python train.py --num_attention_heads=3 --norm_place="pre" --positions="rope" --rope_fraction=0.75 --bias="none" --tie_word_embeddings=false --lr_head=0.00874 --schedule="wsd"
Each number is 500 + 25 x the weight over its row's rms, rounded and kept within 0 to 999. Layers, rows and columns count from 0. Numbers have three digits each. The size before them is the row's rms in percent of the matrix's.

# down: layer 9 MLP down (transposed), 512x256, rms 0.0557, rows 489-511, columns 32-63
# gate: layer 9 MLP gate, 512x256, rms 0.0922, rows 490-511, columns 32-63
# up: layer 9 MLP up, 512x256, rms 0.0858, rows 490-511, columns 32-63
down489 099:486475475521521478526469542519514500493460508501485474514464461559520501496547518476484482458514
gate490 097:506508508482544482497524516475482544489472505497455486537511497513520466530510545568481458506476
up490 102:516470497437470506520491517476505523538469499481485511515474529501534462473508486496455510487506
down490 098:500496484515499549457518492470468514506545518518502522494482479491500518547503479461505510455433
gate491 098:500461477504509475519497545514502531531496504489493500490537508487485473514556531537509471468517
up491 100:498473479500499503522510510482435510517522499447538491508468491507517467493486459495528497486513
down491 102:552470484561484472501468516518531511519525515504508518496495477496468500509504507526538474481503
gate492 100:550492510504529462505497523485535514481533457468552533481527495545495469514535519516493474504501
up492 102:495461527508476489502491521492509516523484497478497490492482498506519470495501511481461476584511
down492 104:475554503476505544549490475530489578496536487547523483487499478475487448540479508480512502489503
gate493 100:451542533445497488469516541467509549521459453561515541495516449499480415519467521498515514462498
up493 108:503472512471502521505533520479497519502539454481468519516500490486488466495508508500521495449491
down493 102:504495451497518503495510478464514437567502453474499526479530520481518537504493512509481498503497
gate494 097:530505531490530458534456486505538526462523512509511502506480488477507489494544528530499527476514
up494 097:492480450533479476479471486461523536504507493482525491510507489445529507506489530490498490509527
down494 101:492484526469490566495488513517463543495515475477467485499500495536508473467501486506501504488497
gate495 097:482520513474513511496496497528490482480462491532508505516512514481525534529484462498497504526464
up495 098:485551468513509524535526531511502539476470458482493500492504483523550480468494492503531520490509
down495 101:494520510468495476495505519534509523488454498524505516515515518503480555476490547533442522512482
gate496 097:490464504489489538465547514488462515489497485479485528438496490506528477508522474511509477500478
up496 097:510484500545489491515483571537470486500518502437487513489502460456489492497509493511458487533514
down496 098:528487508525478527527468501506503525529473488474528500495534500518528516554472513516466527505519
gate497 100:508497489497478506549497530507488538520531495511445508540500483495488508523507473498502525498487
up497 099:483504484529515532475450487517513505494508496546497486474501518516517516498506444495522519518512
down497 099:493470454523517470473486506482514507500502505494505508488430461484507532469485508478530493453521
gate498 101:489446483525470509528493520475485531533483540474490508529477493508513457517512523540455508443516
up498 098:479502481500504519491473520491494506480532505495525485493519474473528510491546479486488502518467
down498 100:496502519473460509533537504536480520456451469473464458463501541477476502465500527472491498481536
gate499 101:465479491504523523505525498522528518511484498491517554527498475514489502518492491503489488539504
up499 105:462487529477477517470490510519481482460518502494566507518484480567536490532515496483521478531569
down499 104:518491505500534559493470500587551521504489508497493531524484480495564509502489504480466515500456
gate500 102:498439548496481489520465494476535495508529485508499553509492490489539472526510466523472473489520
up500 105:509496503493490515541512482465508530507509463517491529492521509504484493471498445508480474477520
down500 100:516568502503469488491514524536484523537494513453479473453494506546500471513492526497483483474462
gate501 102:509522537504527477486445497503498494485474505463483514494510492543550439481522485539467529500508
up501 099:506516520496448489468502468506530501506500513516500508507495520443462520516539538492511498495509
down501 097:496479480512491490521468476516527552520476519523505521528491461484525503490518469512494511479561
gate502 105:529485502533530543509535501484520515525448462518494542504528489507495475489467456490516509499461
up502 100:504497512490529538535516524498544481532477472553517510493496511511481480484462487489488489528492
down502 097:508484445466499479504494482493529535519474501490545474491510528494513447468457512535521509526509
gate503 092:499479478467538483475482493507474521524482554488433514499522479466489501499489507493507507535471
up503 095:539491490536504490477489496515511488499500529499490467535519491469513501476485514511525500524506
down503 097:500523507538555542475493501486511484515503492496465527501473496491458542473488500463558544456521
gate504 105:486469530470517492530521486504454528504522491505503529528508473451486466538462490529524476506509
up504 102:519488528493489489475483486472482490522548488505456495451521493532532516514516510524493514529512
down504 104:491516489491454496483526475506534521500533496527506518457509483453498520515530489499503516485500
gate505 102:471489461445499511491509552482535510540473464477506502491466470524499469532469484537458512492501
up505 097:499517477502461536478524516498539532491502470510512461516471468505498464497482508483496505525537
down505 100:536504455476499498498491489527484450506464536497510494500553476497505513530518514542505513474479
gate506 104:502502493484540454521469481571490562496499516528488530502496489497520519491517523511502500538485
up506 103:507505474539507461518546521520498521552481490511509505517521533514502493508561524479502511481519
down506 101:492540471503539483501506549462505464501495520528463491488483499486482454513510500558541551463484
gate507 095:526505516493492454498514490527493522492512512452478479510479488484508477491512516513483464492515
up507 099:510470497476474504543504562497502493536448522518506531521466530473517532533461495488522475512474
down507 102:523509518478469498535536543499496594497522509543545492513479475466488492526467510466518521501472
gate508 094:539497475503499510500542478492539478506478497486540505506504517523510478496524527504531488530512
up508 096:513496531513499502473490473496481493504515457546486547475496465509542533502487526483491504521486
down508 096:505502485511501530479503516469531535529486535449494487527527525496493487475474487553480479497506
gate509 103:465497484477511481504494469504476496518485470536485504514519523509494499503464505498502500450531
up509 104:463538504533470488491476501469481490456552517530466458488497437495473498478496479469551501531468
down509 109:489479489505462494553484484515525501532484534479494463510484512457533469502543504489506540490488
gate510 112:485501504474511448569517511501506467543491466534490507542533518521498520505479513510489503536489
up510 103:516451470487481513462503497483516496492489527480521509512552515484486470512498518462490480486512
down510 105:515494485512511491478500536519487501467455486459541502508500550508485477470507523492501520493501
gate511 101:495483513519491524513455498515462486490498522504522515466510477504539479506539459505470499504514
up511 102:509460488479471515499538517569466474503468489488491476552520516524527497481476536513473510511477
down511 094:514479503503478487482505511482503465511504490545473524523546454502514505535509469460524521476537